Part of a small language model's weights.
Size: 3 heads of 64, MLP 768 GELU, 4.19M parameters.
Training: a variant of Muon for these matrices, 4581 steps.
Each number is 128 + 24 x the weight over the matrix's rms, rounded and kept within 0 to 255. Layers, rows and columns count from 0. Numbers have three digits each.

# q: layer 2 attention query, 192x192, rms 0.0868, rows 178-191, columns 0-63
# k: layer 2 attention key, 192x192, rms 0.0894, rows 178-191, columns 0-63
# v: layer 2 attention value, 192x192, rms 0.0622, rows 128-191, columns 0-63
# o: layer 2 attention output (transposed), 192x192, rms 0.164, rows 128-191, columns 0-63
# up: layer 2 MLP up, 768x192, rms 0.133, rows 0-21, columns 0-63
# down: layer 2 MLP down (transposed), 768x192, rms 0.0661, rows 0-21, columns 0-63
q178:158093142151118127162131148145111161148109120110111148111064129170181182141147148116165120155180107153136137141124144159122152130130083088146192137133146170162134144102089160156151114119132122
k178:151120135108100164121157144122107128130124142089182093128167128108140154093124144122119155126151157092110134146123138143172134102104099162166112100144095137163159079092148104098155165113052133
q179:086141091155121106089119168155127095160118141132123115127120155127108116182098133151175145141096147125136132057084160129153122096152144164107145139167183128108133126122069118133095159071176116
k179:111122142097136118131156124150129135084151134125187120134106102110143103121126131101123110122132102143124144152096126158123133146143099090110156128102143125129115124141105139175148090160132119
q180:138121163146125141132162095087139111124128177131154160132098158106140169113111135098166163166131147143133104140121128132139135115145114152099082149117088085143133159112136109083145111118131135
k180:170125129154130138088140120120086089120162111153087159125143110136079150134097171099113111134086146100108109134127127138175126151123143139135141136086156137132124103073109141166132115141099128
q181:158114094112132139169068123126080123117133152138127127155142145128148113114126153117114135133107142116142109141116152077122130156146175113152116122126149119127131088141150164143097126137130135
k181:144137116158095178143195112083105129166083089128076103139151152117130144148080176155116136121134153147148091115091181116117196152180123166158158122112113121141138107095151113117135120089088127
q182:116065129087074160144127119161130112149155137114130187140141126154126126169143117106153179153128155160145147160095101124151119152158124114139117067163119156108086184115081138174119143097135135
k182:169137166109121129126108174127153153117139138116127099130112067106128141121177092105118152137153135114146109139132143123166151104121135124082132104063083131140174103106104144160121079093136084
q183:118137125173173125142086185087168113130120155135099126144156119138063159156136105128102134124135104127171150177100120126160137124135131165138111150091113116098100134152135114139135084072120141
k183:141061094156147175186144098136157145114133163135152146120152175102144129136124110131089138125176073166159154148141138104106112108146128086109170151156106146133118111121152114138152104086106130
q184:138128169103126129130129145131073082152127186125164124118121144161134142145113107138123127093114154133140097137105113113152112132093136116130111112131136123125152164133155063101145132129100122
k184:089118138126116156103102100121136117101159119135136111104114132144128130119153136130092100131104075148158158163084127144121160133171114125161114116133120133156151128151100154141124146146133122
q185:140128129151084154120140169142124085081106101111129155158137135157110154117149192089159151160106139072113079150131144148122115166140153139121140073175159138160116163160126140156153131132146153
k185:135153097170166142128142102180135167135152120136103109109115124118133108158122133145126127111149097105117104125115123141098155084122133115115119104140129163144128145118154159116121073110127098
q186:096102158104133155151110096127120153097126106128123099120124151121130120153119110155099115114162119104134137112138152131107112122097148088115115121135133132126136072180149130121101166173134118
k186:105140138105088109088134127127119122171117123114124089112167093166125150161159147097139145132146144134140163106117122123118160156158135118129137143168177135128133080111124148172141106135119113
q187:136147123135106119138115076100092173115122107126088177119093130141107102101112089119162091119119108103138101128150135121108081135074134133155099125136124129149123093127145121116086123120149115
k187:118156083121137157099081126167132143140121172150153104100124174187152134068117130139107125073077113152106148105100116103135174150114150137117134125127156115122105132129176140102142154137153165
q188:167112127183136092126155122094140140110148107168121111143115159142102137147098118095133103124131127112110129115114125124125109158164127164149105154161101114114102147150175150154065140106078182
k188:126090141138102107175122080131067161177165130098105134122139100104150103117128073141097136132187153146069151146148113103154140101121137104144145143098162157136121154120064127164164135107167146
q189:112168153107124131122080150130110157116102094169109158103091143151152088124107175110104131152078164133077117177117169155129165159112135167157102105121118097123125148159146130111122143123155111
k189:136139148136128119133102133130134115137148155145081111127127095084155127119116151115090144093126135119123073124107096119105131092097113151154128138083121111152120109143106133149134143140116116
q190:150110131118104122104131087126170106057129165103113077169124143209095126124130176067106145078094095128113104124124116141093126124154172087124155133113102157186115092102087139128132132103117108
k190:116132111187170159142146134134126111145152139110126140103149132114171153135122155121122139122083110137109102159124129116112129136163103179083135110147135182105136114148148115088104118102128141
q191:111109128152116115154116160120160112119128125128137132100081064116119132125116106093153129134104140108164158127156098154114088114141144082101150091164128140121128119132142130101074108115126095
k191:144104113069131143137124128130144152168136094118122103080126159111088154136169146158141117154140125162089129124108101098117109160125117166119083158124111148104125151101124176114101108105070144
v128:114114135140121111100132151139144149104115168142127105097170146107124110103057151174129098149118118126101135114112091135156167092111108082101114175132137104129161118069126116139143176141118119
o128:137124160094163155126104112109128110130097189094118141115150097180131087148149160078148127110098137134147163147134116131113156114134116133148144101123114128144116122148117099115132099121100143
v129:094134178101170115127140136146098141136136134110071151101146169122119138194102122123111099089125104166110105177076093129134128184126152129171092119115139129165103123139108160111136122133088117
o129:142119111114165173152105126131162167136138148096149123123113130072154134137122122117128109111128131114150148129101127139129122104121100146205115110115121120118183117154130145124128129101082139
v130:107134100142168168150117093119183136172116108136150106119168126145167145130125080127155129088091101112142132122142118114117153147124106138098118135141125131106135131100065123154094141163113140
o130:149100093175127074101097128153123134115145157135136146089191091128116087116164118168095115141110139120112141108167087120132088157149115098095139141118118107107145153131149129118114179115166094
v131:146124144133153121077161106094145165089137104146152150131107129118131085140157099082165146137131092123133144128130126111157096129077097131126148142144115097109140128177128140140126097129152139
o131:120114118114113141160134157148107103080126133125161120124081135112129142141133149110081099132161136167148160131115129114108130105121075129105095114122126158121156141090154124116110119155142119
v132:130111091149134135147106134146179118121131107104146123124140106137158125120126084152097123146108180183136125100133153134107138129161132111113119143139131122132100151178126122156110150146126110
o132:135118142152132118115161106102128122128158110132120209132105139090083133135156148130140153096156119110134117132115127157102103149171158144164132114106100116120107114120133123121090127122112127
v133:154135152127160136172128136133140124117124094118163122125120174143129119114119127120126148086083090151141125117114082141157113139129149121064144157116135138128138117122103112134130137136148077
o133:139116185151140124160152118129058120172124143095109143147150149108156133123121115131106164095093146129148130119129113109179168122131147114141091092107136148127153129124112155122145108148122134
v134:162119136115100125106114165127120162139091131146121122117111143107117090154112123128158110109074131152137164133137170078112137079140139129130151095129146130098121099083159133085130116155142133
o134:072104149152164090169110091171081148139097110145115103109109132118161166142129116094104124164158120156096110159113137147081125148142155136109113137163127097161124143143098104144156114133117132
v135:124149113141124104084106082084119140161152109095113146127097139142100106104172114112146096151133150115152113118165167130125134130135107116123129119141147153149158109106133136124155155139131114
o135:154147129153133109140144107133123150138133151094140084149130160160136113096107087135144099103154127151113126125115155116119150159124109114149084150136113113154103145125085114106133109129133141
v136:135181139139138144127164108128115086103105160116164085143122141153093126107105123163161086133124119146080155163182137121125120166112140131121115141107096174122146138122067132154109089170116128
o136:133149134139123136118111124137133126136113087119114116115133122128180137130133122218142130146112150163139109100128108102119128072133120124149141109129177128112157133141137111143120102158105144
v137:089107070119118112156118118134122146107090112135163127139127099117131093132110166100132115165097106110134117115130109136113078141097105105163128116120123142113162139134109158146114114126148142
o137:177117161111116139132140105181101153127129134081125140127139146116124124132124134138124144104151105121135120112134130117156174132131126120160148111111140127130119168115101110114110168128081139
v138:158135123111130111131122160163115136107116114086095165171146129106152127121108082143147135088111147130162119136132119138143155144128153141126074145141128121110178142124158106141132157103152173
o138:107166144099163165105075174107176108173158121092134127149137127126140117146139139089156127131138161088167128118153091145154074145132107154123111107112098116116120144143126102091139087148133099
v139:114108160126104150125142138171115148113122153157144101085087153123147127170132186109098107133138136127145135115118133109143122114151077115115138158130066116100156153125131140142123127076176118
o139:156125129121146129110176140146098157112115104145103124130113132099135131134164111176151138158186115141135120114113141149106136139146139135123140102115135168134106122164154123134117145142128122
v140:137163155140117097116157114135143163127104110134082140118133132086131074160117132123133179133135135166106103132116119128164162098144146137096116131109139124129119133136142166130155157130160108
o140:147130098115128137126131119103147133108120144098128124131149134123143119140104147106128125152118146091092159140128105140146100117112127151132132118102162157144110114168112104190096094182163113
v141:146105146146132094105151112127106139118128108098140154164116089082100094144096143083129134155107128119148114144142116108138078124153125104182179128105127128136115149147180139127125105124137139
o141:103153099081126176093117126155144118129146107108147130078117124119109137097074127146107172134114166132158168136132089116115138162134147137157136160118179139117140110132131102159144078137084165
v142:094140120119142157114144156114114128133125139094122125124129109128134135161135129143130144138081129156148117151109140151106132123159101139172117140124128206101111118134128161151111103096117147
o142:111128166115097124140128088131109172106105091167135129157141162179111082125095132162174120121142136116114102127100120114138113161130179141099126117095112151142125160137138111118100129114103136
v143:123088112113145201164097103131121146170125133140141113085114111112114092112111118153132135202122163151129107177112134146110134172118172149149149114079148159145137161183092132112097144120114107
o143:141115145112154114109146127147170089093185133113129144139184134086170108095121106103079123131134094132169118091123147141092142078127159121119123185106138216124082103150151149152135144138112171
v144:091157138159090139136144142096140110119076132114106143150104107131126152115136118111163127098088108134155145105125135126115175147121127166103162173115152110129143111165127146127152119093155089
o144:134161120126097157133119117110122104125194139113119130146144123144165099150144130132101153153098126169154107156115108163145089096101138165149115154138109126136065133129151135111106108114090129
v145:174102143107105165162190126139086121133120139112153120148101102090141130159153082118113136085163116150139116115134135119131126106115137172142141102138150130152160142106098123127136178121089105
o145:117129163093101132039117138128133142180142111118093109120141138113113143107112144115122124142088099142168110142131113122141112120133144160133096143125108111101112080156122130179107109122146138
v146:074136123140149124123127139128102149139108094208104142123105208104109124091130149124112111180184180146137080124141148119104091099118119157116179155147120133157078163119146143103160107126089121
o146:090113150141115110132200146099112111109086093144109150123093160129175085111090099146147093071120068157135114167109146161109103083135105158117110109133139116089123107140094117167114157158118148
v147:150143136106140144136138135146120148134074126100143132117137129150134128142085183120132136099122153059095121141081154109100114106137130102123101132151161132137146118129126127134120098101141131
o147:145119101125099130138116127146089131149122094101125090156133153143125160126165068097137117131119108129109152113127086126056149134104159150141133108160104113161111195131128133150122142129148146
v148:107130101100134118084086132124138166117097107150141097156162105099088102141110140102173117145143134131133073133124135123148078128137103122105098115131131127132161137151158153155126166075133144
o148:178134140128136113142118140118138175106165120136131128114134088141129150073102121066112144119153140139099113163121145134164136144108142135117139138124131102134094127140116137156129125109116109
v149:150110157132136141169130112113101101139080154143086134096164105160164108111148125127109112160099146125123097159125115111104098133119135177136150174102119173121152147092085139107140118129142142
o149:117148134106144136108131147154150146098118128119148100147154131127116129119154175106114157139122149158145115083136111132154100149165129122130166125119168113100116116113098145133177083116104113
v150:148147133145126104135108089165130110114112105151129114170134094140102170116141147161128169164117142127116119135103148159153146132110100119089128113099099127128119121119136143138120133094162110
o150:163147149119113117144164111105129103122138101096086100117141143138127128111106118113140118130130098131099195153113137124127147120177152099111124158115120118162101131153131140134090116136135145
v151:120126103137135150133137101117113119138136157132094121141113147123153106117095127154139131099122111115145123136136117134129128106099159168174170138122123139101151097132148117180134140090144117
o151:111088155130144156110109099138141110148092167148182109122149127150123133105133102130130121135079082142130089137117130142126104135093160127120107160128121118134126150167166156126098111127116118
v152:134136128176159121091116096153120136146134152145139154110094113103142090090145104126139146133147117129110122136115136101130161143124132139110178106173073079128101124123078091108101098112137136
o152:140137118146111069154129141064161115134118112094136156154083115117144148123107139135118173109081169145133148124129149187153118113107129097153097135138120109100149130146168142141102163143096166
v153:121132154141125150140144125166123103108139142132098103142138090144114129101115129173116147107128163106140168138146166102136137151139105137127136129112120135174091134122143106135138149103114133
o153:139113134143093123120138094163091095135128099149110139105104157115125151101111150114138123142121146138103089147108153178156127106102109063175128165154138073104078178143096121107124096117154125
v154:151111122137127131123088133080175126137119117118124122114110090096145110171090094069157126126080122112166141153123100089145130099131153079106163183124144146091119137126119156128127117150094107
o154:112112178144112117135158142153124167074149137109126112195118138133099091161100126105099114164094116120177117138107099089100101131108156153146132114107141106106118148118155142110138124101136105
v155:141125104147134171140173127143108123104081119137130128141122148128121151138131129151116124126146137144136121124135122125105162115110142100102106096106123139130102109127132174120109131132145116
o155:111134142128112175121152125129126119137134127141109109139130148141156096103159146118195161099153132132092146158146130130126131105161105115146138092119125103105116096116100143124139138157177130
v156:144135133101131088115129081128109140121134130163120104125145108103130193141140131135163128172114143112126125092140096147123145140114120163131126122123134173150132117145200174134121116133127154
o156:075131142114147096122113137114111147196120121093137135124101093132125129095123141089167096095153106109137126116117137121126126109134194090120116119126121154132115103134090117112129116089123161
v157:142140129144148127166106152122117101114160134164096090099131120117122127143123173139128076109142141150108098080125126126085130147132117112135162124138135110105142109141125116118130163133119130
o157:073113168096127102094114135127117111165175153122136133116127122084088119032155173126136163142154110136160089113098122138151140131137140175113120106100150114122109106169109113130109115120114095
v158:106110106114149085167158122154150153119131108121075156151079130126123137134137106134140156162123106108119105137163150116147109114148131136099142135137123098119138134109133141144081140146164144
o158:143087124166099160159146135130119133115098145109153118129146131099135159161116106121131070093148095117119158161143127137140144147172116139152140155133166133098106155120124155129134113127119126
v159:118117147117124145140115107146091114094110088083129138090131107161130143172131129118149185122140089115134155127108114172110127146147089157158109131148111129129112124145131173142087170114126133
o159:109171057142113114136144129162154102141121161125120138127122109152119154153139116154146124140141145113120127126081101129146154123118138169139117109134103127148161129137149076147143146106120126
v160:100169139134110104129126134134100126153131111134130062141097081119125187146141100137114107130144131143130138090115122142148102168153123098124092123121157134135164140178151111159143129097140176
o160:142085053097147205087112120113122138142123102110142091102121082145123157110105114140121141148123158124118140135151126172167086152098120162179114071114122095131103155111150165159138118093115100
v161:103099116102122142107142168123108124117173090129167104144162133102098109119162137166108117117208109095119141126128138137159122151108125119093109140122093129113111130109087149136151159113114117
o161:145142106108141115131130100145118144127148143144114143144122154100117144129158112150148151078112151121174150089131156118147133088132074134148094148141106125162102073166118087141124130118116136
v162:123126133082112106152088110159136142079161095100116134114101185108138167138130123111123105076150167124114115104138141127134100144127125101097087118091117145126109119116121109146110096116143148
o162:084117169141096112162119144131090165163109137131092123113182122145090100133174150146187110125125109110091103131127100075094151147173121104153129150106158116138145127150121160068090162151144158
v163:106106145108155129134164126118092131094083121095113104148147124112113132143095155084156072111133150131127130163119164113133148128114144146160123110138131115115144142141097076157144144110120118
o163:127142156098135119130125096123128166173104103137145134155123107106116123099117097100127144093086134100151115148110151171157092137103152143143122116083126132128112140114084140132106084118090099
v164:106130112124090108116105106177135119164120095127132112124102147132118120162136116142094173126119132121141132114093101153136125192146113125149148102121149092097139116123121147119115141101159114
o164:155179110125134131132124111136125109129134134124134133094130114100135101120127122148113120115139121126121154121170088177122139119157135142147134102116160119138176146155140094150158125145145128
v165:130069135114126165125127112114150110133127149167168121111127149143159128140092101143153105094089126160134078098086160100139104100173123115203123136097119134112154124112090172135116130152128160
o165:164119130121125115140140119151118160108160127106112124119152087155084125111126154153047135160126128110120132124162102127150061136129162130153124123140109127113139115136118086155161095130136171
v166:147100101127186086126108101097150150139165121165149137121115102123132132134127124101142145157148146166109144118103155172147118129151137110133127141152124065111125125150147122130114122137111138
o166:127130128171082140102152128156102128101154084125143152142134089151103101132181108156136129143152153125110157112111143123178135206118142082055129148125104122081119146158162114121127112151155097
v167:139115162163115125114092094175114135109120177102168119112112148141095146088151102140103150123155137101146122131122096095113116091165136135145111139126117116112174148131160122110106173131118130
o167:087160164104124136101129197148151096133130106155113161141128107123124116108164163107151151129085141118138152100131127113143126131141144118117117175159139132115125119131123121140119100146127112
v168:086135081120157137116143107118109131115094159107108129112045156161126093161084107121118149098113138137124143133102160137085161131119130150149138119144114150109120133117158078110140104107143149
o168:129153151146148122125132140135177165146118119154152137160152119073152113139095094147151145124162124127136122167157118144097116135077112161136106149085114119127156144131113134122139148118119186
v169:160143110140186144156195093100129127132140152105129136148123131115172113105094125127091141114121129112118115150108105153156135160130143160146123131109137133135136119157140160135118166139091103
o169:123108174130111136140114160104135157122156128117115134100121112114138147122142137113130077149126120117141141136144149134142134104115148103117164100145085120130122155147150116170101133137102112
v170:141158133152117116152120140166120185115126160104105111149163115161104082130131114136168134113127154148155108145145146184122131132136143129092112163104164138139120127112124129169146162074075122
o170:159165155122132118142094110108119115089127101126117109103124166111149143117137101114146173119105101084106142128153121121130105145128092128118146163140104148150120165107091113127099108171144146
v171:100130110145157133120131119131150115109087084094120095090138131107088106158108108105140073107113098155093093120147132169078124141143169113171149112138133100147148097126124100124121168104114138
o171:113080153149132111122127128156143141160133155135101096100147123118138158145123112119071163136116109142142115123148156163124130103091118146136127152101135123114160105179115177141113108127165177
v172:141114111135170147133097105121137135107115151160148131129144103172119165092106118098135131119096121098146111109136114123096151103122128128134088140180132121111097163108164120140173139108140139
o172:119184139143144115129158092094136130163123119125110135141114111133121119165145140135169123136162136139147123159130078129130105148120134137114171130124109134100106158106120124089098123125121103
v173:157127114127140097106103140126114128132111129123132134127136125149141159118165127113086123135146142125128117137111097107094144149133080142104111141072123122106119120135130141127135105120145119
o173:113165095185097128127123124080132120122118095111101108123151111115096149142111110146123137117174140128116115108176135108131148154122085090113138126117118128144115142063169128131104143182169134
v174:133080099092136144165145147157148096104124141152062096135145128118131113133154160120135136116139113146128142163145136123169139113111122152148145143107114130158119167111120141118138126131109088
o174:157115152129137110170125134110119143161152148149151170131123159117167097131116153096124108155151102174169127123124109145130112118141083121112115106162158124140151139113108137142132101156149151
v175:115119112090150086089147110128125133088114136136097152150142134126145138141121124116096152128157129139135138130122156167129111118115112139104136089133068129141132117145190151121114129124139132
o175:106136143137081178108120145116120136170140118147143101135116114132143167140143126094156137105110118095097174141156106127161116103118102125094134135137114126107152112099122085165136102123095121
v176:125152105114141115155138134131104142112111101107145141126162140097135168133148073119129161113125106152117136147119104135141130149147105101120162129154094110167143152140157107142161105124109148
o176:121102155136091156103170086098170113168159113144112092109101150122140118170117115127118065088102160097123154159129109155101123126082123146130128126151130137131146137104142116134118147183145187
v177:129142074185116125135126141129146150140084120147150139114134124079165148144130125112107097132162136061119097157126117093175142120112136111116122134124145150160107137148157160159111079131120140
o177:140105127150124151085126122121096127097144091147134126135128144128143119124126118131176127163146111151146137119115121152099099157132139145113176114106149115150131121164131118134162163155169142
v178:115119127125152149151097121136149102149134125096092120126110135130149105066124142078141099113143104091117169142137132179115150121135118113126144122150122131135141142116118108120133132172147128
o178:124147136172157112171118146144121158150131128141129166122104151112130127103139142136097126114150102121135143143135118104097132134106127113125159103123144096170128125142141140115126123126152135
v179:123128089159102137126108116114141130153130107140128137162138128138153133109158095144132138127141171148114141140118098128095135134152147073142122095160116111095132101085137145100110143166147101
o179:088152156135145112140141102127176079090139143153092079102133146149115143130140191129170103130136160147105135113162128131134124170177139138129183102115129154169140156136127146104134106093094126
v180:097124125124119150149129143128085133151095123183107163164122115165137104162110114125153112135093144121122084119129086141141119084138132086151090143136131159095143175114115098083135130134119148
o180:158094117127173170194128130113118132123161148090117125124133124174150128142163114116131141123140147152139139115140117156132171122147132143136158127119115130133138129137063152153149138135126134
v181:165090071147138131185102113142154137100108148145179151160151130169111088127149092080108167104133112142139111136139125096121124129143111149132122122141139114172154131142149099100127123149115113
o181:177182158135107143121153138158166113144116112130147132100124135067087122173124134090160132168145139109133113100129096123108129121127137157152124145137103116063137127123093145098130104169157124
v182:144113077115137173125118141135122136143153084107115147143157085115124143099127101125166143044119105117143158127116118105144164160123140107124133154087102159108150064111170130162121148138146122
o182:149130111115139158096098135139129110114137147155139126132117115119091114141125110134126107129104128117140136135135091130134137123149112077126102117138106093129127163147148161130156121120093128
v183:101124112136105123114089092137081115143106093113131162117115146119116138074119097111165079118120139149088149168114145087101138097110073153142133155085100157123141150122111119132089115135130130
o183:147150137129167097129115136160180127127137089130131152130137168111138151113174150116101138109128117155127086131160152136118119121116107118131094084122140127133151127107102124121128097146128143
v184:106165120152136110115145120165129108115109113109150106126106142149110151153125127122107103125154135106170124106112112114092125106117097100160126098150106080195104161118109110137124109105149147
o184:098133147124117151144112112150142115131147133171078124094144119115155122123118107138155102138118126152149154180106137149148149125114124190126145147117156147095148128112162104155144154133212130
v185:138105170175164154116137103105129164124152100104155131180140161111139116167125137126102145120090130097156134118131085125121112116100106152133150063120108132092141112143117065117122112115119130
o185:110171097127143132115117159119150114132118149147093131141142153095156165125147114079065083110149121157143114144130135104141121194141146135170154162148128128146126150140169178086130107126139151
v186:101135129101104081152154117116129123134159117145145178095121137139105127145128160122084177130137112157125120077132074132154152114157168133139122105088113113110126153123151093171132120096113153
o186:099098117130110161114104147130091117093124154091125108110147111114141114186095140140178120103120150121109138155117099128151144145104148135096112105153108168148142135177135149132081162138158136
v187:163091162153117143116106106177167135098157109144124121111123126127113111088160132141110147165121118132158120130082115165131123149092150114104107079142133137150159139126130141139142141166137138
o187:130137118116148121142148160150141134083099109145186149140153161127109102127129125137146117155142155172110128144123128153134142157127122103138158091135146142141159135139139138132113144121125110
v188:101143102138127155157127099142076090156086098161096117106132146141094111120144143106149134080117146126094132137122164139139147132134105135123106158131118129129119155092107132122088111126089119
o188:155154108135138105161121140174136126116163131120135105121113155154175185181132087159143135133141144109145091118127146154114138151131147105134120102114074124101121134146163104126152159110145082
v189:119139126140091110095146144145103099131143123091122126134149111131131172158114136134154122137092097097136112127124141135113109152127104130127143096065141130143141106112169134151128135205115169
o189:126127113110129145094094094126144105120134151073114106082148109145117115123129130110104116103115125109111130130129108145109148127144115113135142107141113108152100116134132114125086137118101155
v190:129117188140138096120091154144100118133117144118120148124146134092176153163170112134153155101101126124141139145117149185112159164084136104133135127136149097090147147152131133104107116163123161
o190:146127112095114099152126080068147114142159139122143128113101155141120128124107130112063082097151143091116121138159092179171138113102133116130099143139142090165099109134168109153153090114109087
v191:129145149112117130131148133157135128142116087146144125105118128180115149136135180094112083132099156131121128125136108116105128111116119127181107144097095132091129141118142139176164113128117162
o191:130114153160102132160135147081154149080102069113049100137104090138154135147146144137101189143174114110133122159103186110169119133105107116147121109122125160164150153164111142147129127115182134
up0:116117121133097135168158127147138154139126126189094121132129172165139150137122108143154116168127153166175111126102112104131170136161115130134088151123120122102138109173155128115120143145142174
down0:176143139170165110103130157120142216100143101117196138117117124120116116087118133088146152121147160137137144112164125094156097116147071107140127132115088147126129123149097116125124172108144105
up1:120112153121121114146113129138150079120144139113094083133143113113124103174165171091127143141124138152171119157120140132120096129111103154122109057157146068121082137154127165091095092110120138
down1:097113095143070169092146166126178145115160135148151146123059136146091110079137137151118149081158140115120171115101101123124092094159103124096078160069126112116147139146111136171159146074122181
up2:133089143114123140160168144137130101178110123166173154156123159151137158111135173110138155147119120144117128111066113132165118121084092142137126096143135084096097103106133111083119130118125118
down2:066126145116135113126097094078139137111138157135113139103152120116104128110143150134122114155139121156088139134103116110116155143131164137131112103127109102141110110136105118195099134109135139
up3:130087128146094159110173142126100132126146101120081089128099102142143114117083093125108128102123088128088160120111111133131111120142123136104130119138108160151162153154141177134129099086128131
down3:106114122144149099154086110088136141184110209126163151154145111118111136138134121124159117136132132096170101109089121148152168121137112160088154113111154169105173146145155127160133117102165132
up4:162123122112141095163152130123143118141085100118146132097093128109119129116129096141118163084136136097146120109141126130143097107113102114179159117126105111102125170129129096147134098081164097
down4:093135149127134157119141108135132126116156113144061124161116142109130136132126170153159088184077120124123165131151104140087128132101150160099117092155085135146105134161119153164154131150139105
up5:137125140127136085140105178112073164123153138129076119123149080139131138136145105132124114122143122108162150110082123157137128053147118108135113157107112100125090151110077133130140164121132113
down5:144119122135142139130185093112166106130100179135169091059143194164140172146124153118127143147146110109135121153153113115123112151130137146156141140127121129144152135142159161113161133135130139
up6:128176122124126104125075138107122121100142082174144146108131174139080111129146125170151181118112136106083132172140154116150102161102159057180147147129190115141147167111116146117113113118129087
down6:160099104120162152130149081124133165121157154157144115108078124160162131125118100100139113160144145134117127167161125124088087095113130165139119114157147148123166132148139150144127120086084116
up7:144118120098080118113130139090118185137105151127111166131122130112111158163170145126116142189103152171140123120166106144144146100128164168140153085131093147115139096104121127108128132131173126
down7:183118154125132129162136116132095142142107144088141121119098145131114101159116150160147129166128115101094129134130100121136179133103133140162118155138135106120135103103140103131096102113134121
up8:115126137089143128136117100102103146102111121181096154110110093131099119138090121154145142125106101120132144141119126120128077117141087150097110123082158135126141166111143118162138127111119117
down8:113128111138094122135131158122122138118148099119101142120136137099156158141141141123144126121136121147136134186089144143119125125110159121120137136110123105119140097093092145153074112182169098
up9:119099141133114166171168133089107121136111105064099077119122138127148112115128139108120147158088117098114127110115116099154127111100114094152118085124142109118141134095103103141114157128130125
down9:097151146149124138134100098142125129175175133146104131150083140161131138173135126109113118101122124150142141149101100150125166121115119108098105145107104154146132093141109089077139168169111127
up10:163135138138154175135141088116183136119137131137158114161115163129149117145180129087127115154156139135116142161110119111130120132134158157105133157168127128122135156125143124148120129124138113
down10:104115117113127122122114129132111095152132172162109147116151106170095108133127141159136131109129127107138109102113107122123131122146144119120095159130133119175147084101083107081111118135107128
up11:163118103153141155139092123139105105122088117096149137112136137147140112170122094139155130129149117114124116104119132121119136161134133141106106098123131075120132163118133175127172111141158091
down11:131121114111124116093089118138129090093160145109106124105129167099120146162102140101132158115114127116104122111103120141114147094118094137102162121115151127171149119134116089111144122121101160
up12:191117164135160123140163157187134100122132120139126111169145132141123164073125079127147145146117081170132123119096143142158139134150130084128119111146116149164149120144118125170131153165147100
down12:135125073139149105152084099159143110132091121066128107129115138087091091146062120117114095146133136110128163111139104166107136121115129138150128126092104124109158119148172169140167159118104132
up13:106142140111120141145099124127098142090139133102062148134148151100172116119124137121107161160134105097144101091174149131135141107142103139129092107140132108154118150101106088123106118115110120
down13:117089145089110128130148132126137131131153107103161121116078141120150143126101148143151114173101144128141116157109105122199133124140092107142184119107085115138102121126124113120144127113108103
up14:136108112096133093140168088118143161104096125136140119103165110137096137121154163125120137102112140154171129130140159129083162155134152101147159098127151126148138075174139139164130107110135114
down14:122162111174136138154116170139108102118161113108118115160103144126116151134100097144164138132101156128082104114122115135138137089101072141126099111169055106126137117120117109114109146132146123
up15:084117149165156112074112147150144135117126127133104123123121143167130114079102073136176113134103118119123120125104097139156161100140181117115080120105162154085143134129130121071124122144104108
down15:127144088087121139186121093105114132129148163088151099135151136089117131143120144153137126110151113159132097129159109133103068138140100138140152164159099092113094097130113143160149134112159131
up16:195147126106177122116151112115109090120155122145134093122119136118091084115126124139157137104158163098103162140110162171144142166131112124080134121122132146115134150094132152119166092150123143
down16:118111136134112105115109127134144112144103153086160134127117124143133166150109132059128148131107115167123111095105099089124111101150149141160108144123101156131130127128158138128137168112102155
up17:151078114122150142109136120104155087086128137095117129135107163132132125057111108103128142160123096103174143123170106149101139155114111134104151143088172094104155137143136119119151091105152111
down17:133140110152125094157111135155161138112103106145097105137117121127120126159154125136106138147112105162118113157096152152111133131073141125152143148092120114111126142079112128166047149132109144
up18:109063108102116104108101122151098155150134146121106186133138116123111158124166101114130109139097147134126122137138135143156100108130124082123096092143118139165080125157167136123145160136134151
down18:115141146144152151121126191103170131112141119110137098138119117119145135169135145146115103137190153148117146084159136136163111150129147159146148167133134108130140126136150127153150140120118152
up19:127154155098151103176115114092123107119125171131162114171146116144145118126134145109113154132140125166136143159151131122123117133096080089129096149149107118153074141142127166126079134096183163
down19:108115094126169134078148151110095148119110111156117140125124165128142161103098148144132105098103070134141119134126125090097100137155170109160131115122139109119179111163169088120147106172087095
up20:142114112112146102115110058145131185121126159110146123180106147161153122117122101133183103168119117147091130124145086176099131134139133131123114111139127107143124110135077076083124148123123097
down20:160154127140114159128123132098130183117105116169114118145126091097113132084147110132091169149133139133127132141102135115109105131123142167119161112109120080089088129135156140100160126125120171
up21:101154096122134144130147132090151130122147123149160134107169141103128154135115101099081122123125139117134193127125149112103128102200133109112147098164155076132080154165153123121131098162115118
down21:157111145131134141133116142131107151144107116160097145135084175158165098132130110132127109112138128154096079136139150135126109129090084121205122142104128141150139137146157099135112143143157146